config.yaml
n_head: 2
bias: "all"
tie_embeddings: true
init: "trunc"
init_std_o: 0.0649
warmup_steps: 200
schedule: "wsd"
decay_shape: "linear"
final_lr_fraction: 0.1
doc_mask: false
train_tokens: 81900000
Each number is 128 + 24 x the weight over its row's rms, rounded and kept within 0 to 255. Layers, rows and columns count from 0. Numbers have three digits each. The size before them is the row's rms in percent of the matrix's.

# layer 3 attention key, 128x160, rms 0.0524, rows 72-80, columns 0-159
106:121151152130116101158119134094147153107150167113112126100105100142092138058127148118126115124127125099134125074134177101121119094091096133168122164123160110085111106140101123072140169116156130135101100128106109124108135085092113147140117141117139200110111135127136136147177105132082139130167154131149098097136150136120124089117143146119134092150142084104150122144131128161104074109120125151152140129154142103166124110121121097143135150140111113133122109153072116154154152126113113
102:160155161133105156127180166119118098164148134113148115135143111142156149146090114147172161125107164150102110115126163123089070125104116132131123136111153122164113080149103134118096137088144081144083155141091135081131130133132129146134108170118113126115150107113131101152153179155117104104108112131112165117135139142117148135172140127136137164110152093126119134115142129157119142157115120128196139090125162145106098102097075121132120169140146099091095157118127137139151116136156108
103:130100135135112122095152088102146152068166115111133175145132161124136157135151129098106103112080117108196156120159098162103131133136104140141120097145091127118105163115162104131108111166142106130122126099119109151149172123065138124153127130124190123114098133150115138140136119131142102144186118167119142115102133089136113149161095140153093109148155098126106141101119125161130101109141112107139105158101170106099142150118143116116136103103170145155156171160127129119137103145121132
096:145100131145141118097125150163111163098145118122085114127155116105122162172157130129147111102150098131073133153093090138117117115134127113107097144134159161118108143104172119121145126123151144157108121137115125136137161130183143145159127131115161127145168108150123096131111132112120110138136145123154169158136096141143136087104097136144120125101117152116139100095127160124135132130115149147109156143182071101144178090146103160151125125152183149111082124136113126049123151159102094
093:136121136128142137136111146122147106120158097075119122106120119150130113087097139103153121154080118121148167084104114093183146124126152135117147146154121133136116124141131161112159144119104101158138110160102152121105129137131134129077121145111107144137135122140151116126137084103136124117156150146159133103134128144120114130120162133092163121117128155189110073112135141118090154131065099115105177101148146163148109131155137158159171111101145173152114144161077099136136102170188121
101:146102130164136162129122115146140111175141165101125153168125144087106130123098161143123096135105092101174110167122146155144123122114153084133113105122109106100139131171157138141131147147130100189158135116082135137133105123104122116126090156110126129148160133113117134115137123136154101142090094140111130153132128180135117093113140121111119116113124154140108109120177118116141076122117112112137132155122083110116141135089121195107117173166170118109173079094152092089125111112140141
095:118118148118085144115078131086190138131127140141134149125162186154102133118113130089144112099185138124171070116117128115154122125129126077133121123130135114077067138143126105135153141126176104163127147110105160122142105135136117109146107155120177116117128141127088155159136141156147150114114108122108146119085164109153103096131147138093128121143082137114121113145104132132148168102138133143143157141175135121125139088153118163136131144148107133147150149158136127192123121123166100
101:116147117102122098114167120136161126115141157148175117133125110165119128079094137095130094124113144120121137115111093119150155155112089145112085124099149109123127113138116130114135107120139127151091116088138129129114156107119080130104146132107148135123131190157140091130188120106169113163132157094137157092122144079114108113145109124174158150080128123126115109131127172155158150134158158138142115098122143120122103138155152127130158129174077098115180097136101116114162088135154090
106:190114110111107088135135122156167126116092139143126086149146134129129126155138129176148143121163091114110096165136116092137127100107148099112148137176106142142142127116104111106114161083128105152143117138095100099163185097098122145083083146117111098150104139151128119125129133132144127120080111104117170178122131157166146139100124129151099145122133151119106157069141133111108147139081109132132114107123094149099129148116122137139137135091152153117167176142105142113088123131089153
# layer 3 attention query, 128x160, rms 0.0519, rows 73-80, columns 0-159
095:155132148133114100151096123153137140112122157122153149165145114095158189128167132097142121129086097134150108139147134122166108143124127116117158180109108113110131087172113110112124146121146120127149154095099106156086120110152113146140110134146143151119112152170145116122118154177132095147157164077078145128166082109116172137124165125102119130122162152135107101124117142139084139124122118105111141146140142117122138160126123073139081083164100114147149118121138111077146168095112130
104:091156122136126141114201111104136119126119156118155153127068136136107123126148120120101113097178127156097132108088148126118134139142144123120121111137120120112152105130119110138123147133179123167104127109123141142157120150070169062133140099119157133097128111120105142175127085168109131131087095189112108168094121114155143129076146096147159157088127123090124160137096122140126128115117117129130102097134142138144139141130123139143164144103129139161116111120077134172112142096114093
096:075101129168155163081135173108143121113143126161133121094120133082139115137153140163109172150101121119100155102147132112157151086155132157139139132129118124144100134145157159148154139095139116111155107111159136112135103149075137104121118141135125094121123126126102129136128155122091105155093155124111106083080157098138123149080125121101091084119099120113115104102108114137133137110105122072124075142084149114148171147115151167127160157130107139156120175112137155111104120132158133
097:141123132123106125115111112131132120133107106113106118151141118125164141107115178106167126096103104135146115124103103141127147114114125124155180149127151133119152146163124155102076117144142130151125123098070167109101088134127142147114105130134103115137174105050092098140141171136128132138101126132135153126101127140090099127140189171175126135130113123162101156125093083125120168160151104127089153149130132107110122133149105124101125168136154177132147120112109136097088089087089122
102:147162133139130139083117139088109122146156136071158065108139084108121142152138151147123131140135114127113093151132137156105139083111134118098159158108104151098146180147130146104143116128152128174143108159159119147135105149159169152160089158113102131133125106117102122157124121117156114103118129097156135137086152135122116137082160146119090104110109142101130146123108151104137169125101120151125121211111135106135096165156107094152124113153128108120151124091188119149115129133117121
101:120131118137123170152104120152142146117104137148103153126123115111123164134154106157113085102094088074166113109135106132140140161124131111104113144093132101143151139170141141129162137092108143187154145127125137152141116159163120119168120137159092092123137103129096141146142122130117152083143128187099099154189130155140146111120127123114103102149122114183112124138117113122152095091148143132123096091160136136085128100083091098125147164147133086105098104113130152108130150118149083
100:103114111114107119133132102159144137108150120124135105141116112148118152110148089151137075147085137142114129114113109100149118117150192095104106084115159126151133150155116102134148125125173123148132144128157205134128126139088120114120160127125145189122156112112147099157091154162144132114096156169186124120129101124150142100141120151138148141140120141168096140131123102142118131134172148137125101053155145178114128111120108131110094124078129104137112130171132124161142140133169129
109:097092113158168101121146170167122091164106122113109155104105113137157127146127153150109128105121134119127159184109130144115137126201143151151087130102097146155124138125100146133129127125092103129117089154147082142123140118135148137115124124153108134162090115127152103157113143128104144125129142094153152134139096146096139180137159137068124089135103128141107131115097148144126179128116110153158124120106115160118099157144088095160131118119128135150170100144120108111088128078136187